From a checkpoint of a small transformer trained on Wikipedia: 2 heads of 128.
Each number is 128 + 24 x the weight over the matrix's rms, rounded and kept within 0 to 255. Layers, rows and columns count from 0.

# layer 2 MLP up, 512x256, rms 0.0485, rows 235-243, columns 128-255
[[168 116 125  46  74 150 136 103 134 153 105 111 140 136 116 126 105 118  78 158 158 114 152 156 170 170 105 136 162 136 165  93 119 185 115 145  97 170  96 145 135  98 143 106 116 124  87 114 111 118 173 115 144 135 104 150 141  95 175 120 155 134  83 124 156 156 121 134  94  98 149 166 104 146 121 144 109 145  98 117 143 149 118 121 111  90 136 153 167 163 102 164  97 149 153  80 152 145 132 167 139 108 154 115 103 121 118 129 142 128 116 162 150 177 149 145 136  99 125 130 152 114 113 144 129 160 126 146]
 [139 179 128 120 119 103 150 101 159 141 137 123 118 119 105 137 131 114 152 108 115  84 163 122  90 135  91 130 138 117 115  97 127 113 101  80 111 158 115 143 158 103 187 108 101 155  99 110 131 155 131 160 107 124 135 133 125 127 188 115 147 155 148 149 154  67 113 176  99 112 113 175 102 126  87 151  90 128 131 132 143 118 124 165 127 151  85  99 129 119 145 140 180 142 148 106 123 111 121 119 102 124 132 125 106 137 140 173 161 105 130  95  89  94 112 110 122 132 129 176 165 138 156 120  81  89 161 116]
 [105 159 227 175 149  77  94 148 125 120 107 124 162 152 129 100 124 182 142 131 118 100 130 114 141 105 148 110 130 102  97 128 148 117 140 142 150 130 142 111 121  99 146 122  67 134 131 152 111 140 109  77 140 103 132 159 148  92 110 154  89 121 101 155 132 133 164 160 130 106 153 111 135 129 136 141 111 113 141 115 105 131 118 143 153 103 198 110 115 104  69 145 122  99 173  96 110 129 149 140 124 101 125 160 123 100  98 139 124 126 119 126 110 156 135 128 139 154 176 164 120 100 137 151 152  93 118  73]
 [144 117 140 107 148 143 149 144 107  86 112 102 165 129 116 127 100 150 129  86 112 121 138 123 134 118 141 115 123 156 131 107 124 126 173 104 138 103 109 148 144  89 121 132  93 132 116 135 119 156 116 135 131 167  88 144  71  95 123 159 132 154 135 115 148 135 132 112  94 125 156 108 117 113 120  91 141 154 145 111 110 104 125 129 103 141  77 106 112 109 113 139 126 140 151 115 129 136  99 172 115 141 122 149 115 111 132 106 117 134  84 129 143 135 119 110 141 107 130 120 127 118 128 141 128 100 135 149]
 [110 117 102 138 104 107 111 170 192 111 156 111 145 116 132 154 157 173 101 134 145 126  92 124 147 139 122 132 141 111 115 114 121  87 131 132 149 160 108 119 157 130 122  97  82 128 138 114 137 164 136 107  97 138 121 141  83 164 110 127  89 142 111 120 110 154 136 127  99  72 138 137 141  98 129  95 136 159 131 133 121 116 140 125 187 150 120 140 107 102 130 139 172 139 154 131 125 144 128 149 100 135  75 124 102  86 105 142 127 127 130 118 149 122 128 115  92 160  70 137  94 127  77 140 177 153 128 130]
 [124 145 152  97 119 131 141  81 123 149 112 115 128 131 126 107 131 143 156 116 160 145 167 136 130  67 108 145  93 142 115 155 132  94 147 175 135 137  51 142 137 148 101 110 121 117 130  70 143 139 122 114 117 116 118 160 140 150 122 132 106  94 113 148 111 154 142  77 108 127 131 120 137 131 112 117 152 115  59 171 147 113 111 115 134  95 130 143  91 147 101 159  97 102 109  80 160 113  96 132 138 102 157 106 132  99 148 152 141 117  95 121 124 133  90 118  92 130  97  84 108 127  88 144 119 109 133 102]
 [124 120 114 116 134 109 165 109 103  80 114 128 149 154 117 131 142 161 114 131 118  90 109 108  94 116 130 128  86 118  78 168  65 139 133 143 152 132 150 151  87 171 102 155 172 108 134 123 116 147 118 147 137 115 110  90 100 130 144 130 111 111 110  96 177 143 115 102 164 100 136 131 129 138 107 143 133 103 114 129 111 114 134 142 114 108 117 100  85  85 128 124 110 166 148 146 125 120  99 158 125  99 149 133 115 153 135 144 106 157 124 112 122  94 102 169  99 145 126 134 112 120 130  79 161 137 158 134]
 [136 169 108 133 136 137 111 138 123 132 135 140 122 136  98 131 163 124 130 115 109 105 114 145 110 153 184  76 156 144  72 150 116 149 145 139 101  87 132 144 112 120 120 143 144 134 132 136  74 122 121 130 132  95  99 140 125 141 124 138 110 120 138 195  86 136 120  92 134 110 149  83 116 121 173 119 114 133 117 119 166 135 156 105 127 147  86 156 129 144 111 145 152 127 128 138 123 109 138 128 136 114 149 154 139 104 142 118 158 155 125 153 116 177 104 128 118 105 118  81 144 115 149 118 159 166 120 145]
 [145  97 132 136 206 118 107  98 152 126 109 143 134 127 100 191  58 114 138 138 123 122 150  93 120 122 141 124 126 142 142 104 130 121 179  99 107 119 166 113 127 150 115 118  94 133 126 124 132 114 149 132 142 124 111  84 131 141 170 123 141 140 155 127 107  96 137 114  89 105 117 128 154 126 132  89 124 139 131 174 149 107 112 182  86 166 137 136 146 126 119 137 162 127  93 137 116 165  90 136 133 121 141 127 102 119 173  90 147 138 106 162  98 134 139 125  98 140 120 112 126 160 168 174  94 123 113  81]]
# layer 2 MLP down (transposed), 512x256, rms 0.0462, rows 235-242, columns 128-255
[[127 110 114 136 144 153 105  99 119 141 158 141  92 123 117 179 117 153 162  70 151 103 118 137  88 148 150 139 117  84 127  82 126  99 132 157 138 119 137 138 127 163 127 142 127 113 128 107  80 105 145 104 138 142  76 138 127  84 126 177 145  73 102 116 143 105 159 117  88 133 128 136  93  89 117  90  98  76 155  98  98 131 171  93 127 145 141  91  59 153 149 114  57 122 148 130 112 132 130 128 140 132 106 135 111 136 113 129 122 141 114 137 128  93 116  93 142 101  87 144 140 119 142 155  84 121 177 101]
 [ 93  77 105 121  77 145 129 162 103 127 154 114 159 104 145 141  83 136 126 115 153 138  74 114 147 126 147 132 140 133 173 169 108 150 102 143 152 128 112 157 142 130 113 151 144  81 118 128 112  88 143  82 103 133 128  92 148 109 115 156 100 122 133 132 128 112  97 172 100 150 113  91 127 127 154 116 156 109 127 153 120 113 109  71 136 129 135 114 160 128  99 106 114 162 106 135  84 166  99 152 102 120 116 147 135 113  80 109  86 144 110 121 146 129 149 118 154 135 129  80 143 156  77  99 173 150  80 140]
 [167 102  97 110  92  91  87 159  97 119 129 147  94 114 100 144 120 121 114 179 155  83 117 116 111 132 128 128  99 143 181 165 121  97 132 139 119 132 153  73 130 132  81 179 137 129 110 116 124 113 116 108 148 134 121 102 115 129 144 137 170 133 145 114 139 124 161 164 132  97  92  73  51 102 102 127 117 112 121 181  92 149 154 114 120 141  96  99  98 117 138 112 135 182 131 120 137 104 162 167 126 109 133  98 122 119 112 101 149 155  93  84 123  86 136 149 151 148 216 151 136 116 125 122 150 131 111 106]
 [168 106 124 115 145 130 141 117 157 123 107 157 133 113 102 160  69 123 119 122 129 120 111 122 151  97 115 110 105 134 106 119 157 125 123 145 165 112  90 133 130  93 120 117  79 109 138 163 166 115 138 110 156 151 106 151 129 116 103 140 118 156 141 134 131 145 165 168 114  98 147  92 141 105  97 118 114 121 145 136 129 105 161 142 112 135 121 151 147 107  99 107 133 136 137  95 118 114 112 115 157 129  95 140 114 137 160 124 119 187  92 149 166 141 135 141 119 106 169 120 119 142 138 137 126  94 126 137]
 [121 133 129  86 150 135 127 114 131 174  86 124 161 125 167 102 166 105 107 109  69 132  97  72 134 122 115 156 104 121 100 162 108 139 152 142 112 125 152 137 131 115 132 125 100 142 147 142 150 181 136 119 111 149 149 117 125 150 147 141  63  97 126 117 153 118  94 131 145  47 143  86 146 124 149 104 133 127 177 139  92 118  99 175 146 134 125 146 125 160 126  92 141 106 117 128 131 180 144 136 125 151 126  87 167 114 127 143 134 158 129 145 119 149 140 127 122 112 174 125  91 119 181 142 117 176  96 158]
 [133 146  78 154 135 124 105 165 134 128 119 133  99  95 156 150 176 130 118 153 135 125 110 145 141  92 140 140 118 161 167 123 160 171  88 145 150 145 138 152 166 134 157 127 129 130 189 107 194 134 136 104 122 155 137 157 146 125 135 134 155 148 158  94 128 102 136 135 132 168 111 160 139 130 144 122 131 138 110 103 129 175 119 128 123 128 132 135 147 110 108 108 161  99 109 149 139 123 101 115 112 154 116 117 116 146 128 156 102 139 106 142 144 151 131 131 143  99 175  92 134 103 137 156 113 114  98 147]
 [ 95 152 149 147 139 108 162  90  95 134 151 102  96 114 142 109 143 100 122  99 140 103 149 136  94 122 132  93 120 118 140 130 150 124 112 106 167 130 160 147 112 166  95 143 106 124  97 162 135  96 142 128 112 163 128 104 122 136 107 131 126 129  90 137 137 154 109 108 114  98 139 145  70  95  90  85  99 145 106 108 114 124  87 113 154 126  93 101 108 110 134 110 114 172  99 138  97 109 155 123 163 136 148  99 115 125 141 129 111  93 103 111 126 117 122 145 134 142 140 112 124 144 143 138 132 120  81 134]
 [122  94  97 109 130 128 115 106 137 115 125 135 136 140 137 132  81  74 135 156 134 116 130 150 152 115 141 132 118 144 121 141 127 120 130 156 121 131  67 134 164 101 155 121 151 159 173 165  86 137 121  92 119  98 146 124 160 138  43 125 124 146 142 185 124 147 146 175  97 137  99  90 110 152 115 105 122 112 127 113 109 136 106 114 140 169 116 172 181 114 120 113 102 130 122 128 133 108 114 138 137 103 147 101 136 135 135 115 115  88 128 161 123 142 121 135 133 145  83 138 121 107 136 124  91 126 127 134]]
# layer 2 MLP gate, 512x256, rms 0.0515, rows 236-243, columns 128-255
[[ 80 161  95 159 119 136 106 156 104 123 149 176  83 163 152 135 111 114 123 141 131 122 155 122 128 114 126 127 136 135  89 131 137 117  96 124 140  89 129 118  73 135 125 153  98 165 103 142 148 112 127 143 127  67 156 139 116 132 131 108 120 199 125 115 191 126  95 108  76 146 178 124 134  99 134 144 108 131 110 144 159 149 137 110 108  84 117  64 142 131 129 119 104 113  94 126 128 122 153 123 151 129 139 164 125 130 144 120 156 130 120 133  67 159 130 123 110 129 100 151 136 145 159 122 119 152 107 133]
 [126 115 119 153 147 141 125 142 140 136 132  91 108 110 160 130 110 128 115 115 129 123 105 157 111 112 138 127  90 125 160 167  47 143 180 134 132 133 136 107 134 173 141 179 134 123 131 138 105 129 132 137 189 173 134 111 137 136 128 178 175 114 131 131 111 120 126 133 124 150 132  88 124 179 150 149 134 152  87 141 134 128 148 133 129 105  88 112 126  92 153 113 148 187 121 106 133 117 118  94 137 131 154 139 144 166 171 123 115 129 105 100 113 121 116 119 117 109 140 133 141 130  88  97 124 146 110 200]
 [ 92 127 114 140 155 147 107 121 163 135 116 132 131 121 134 103  98 120 117 127 106 147 104 153 141 171 131 156 162 135 118 124 113 131 106 173 112 133 177 111 137 119 119 151 132 105 121 118 110 125 137 124 112 118 121 135 140 125 119  95 112 108 175 136 100 182 108 146 135  89 139 113 154 132 122 154 136 108 147 180 100 157 123 112 175 143 109 148 111 137 144 155 143 158 156 130 124  99 118 116 131 139  98 141 114 146 159 167 109 142 107 117 165 143 163 120 127 109 132 126 115 169 132 131  97 104 166 124]
 [133  67 163  87 123 149 138 126 164 155 133 115 152 155 122 119 132 131 127 117 118 135  97  83 161 131 101 106 105 133 110 140 136  92 135 143 140 112 162 163 113  66 120 124 120 137 140 132  96 179 152 161 128  97 141 146 156 140 142  91 127 127  90 120 141 127 137 131 149 104 207 114 109 132 147 154 143 182 117 101  97 139 122 159 127 111 159 141 134  96 149 127 136 113 155  96 157 128 122  94 139 129  85 132 164 161  97 104  99 140 119 137 164 105 123 146 137 141 154 142 123 104 102  98 119 148 154 104]
 [116 137 163  92  79 148 161 108 133 162 114  82 102 134  99 109  83 172 114 127 102 121 155 144 121 133 174  97 115 107 135 107 122 100 156 112 115 125 108 113  99 105  93 150 102 135 136 126 114  89 132 140  93 121 143 119 161 126 106 131 133 133 137  99 146 122  89 112 119 113 157 133 128  92 153 112 110  95  98 143 173  83 113 148 133 150  80 110 133 141 144 113  76 160 127 109 114 119 159 183 116  99 118 170 131 161 174 138 165 129 185 160 121 132 157 153  99  94  72 139 107 138 108 101 123 171 143 131]
 [122  91 169 119 135 118 132 105 150 158 104 145 114 118 156 100 139 131 118  99 111 142 148  79 153 120 117 137 129 111 152 114 153 121 147 137 138 113 156 120 129 120 104  94 127 142  89 111 118 129  62 135 174 140 150 112 136 112 120  88 208 126 167 104 156 142 110 152 103 128 130  80  86 172 144 135 158 146 116 123 123 128  98 120 111 161  92 108 143 104 105 108  84 133 145 105 110 121  92 121 122 101 138 147 142  98 133 146 170 128 115 157 124 130 147 187 123  97 133 113 134  84  69 174  95 164 151 127]
 [125 112 120 133 179 123 155  83 138 141 105 112 113 132 140 118 105 104 118 116 102  75 130 151 150 108 158 121  99  86 100 129 146  92 127 152 100 159 108 128 141 134 139 113 169  97 135 142 129 122  74 159 154 131 115 119 150 150  78  84 104 128 158 118 128 102 115 167 105 117 126 111 108 131 114  95 137  77 127 137 120 150 126 102 183 137 109 138 140  95 108 124 130 145 130 106 121 113 121 120 150  89 131 120 149 138 145 124 105 141 154 165 147 158 131 145 112 126 143 122 136 126  77 119 130 147 146 110]
 [120  91 125 107 117  88 159 139 132  90 157 106 123 114 110 105 139 141 165  88  89  88 120 128 107 154 139 141 154 172 121 175  75 122 139  99 139 126 118 118  82 161  98 118  98 114 116 170  77 155 111 153 117 115 118  93 143 141 156 108 119 148  97 127 116 120  90 125 132 119 128 104 127 163 145 176 147 116  97 154  77 115 154  79 106 125 122 145 145 136 147 131 136 120 125 127 101 150 167 148 155  80 124 129 139 121  91 122 123 139 117 138 169 103 113 152 156 174 148 155 123  92  73 158 116 156 162 175]]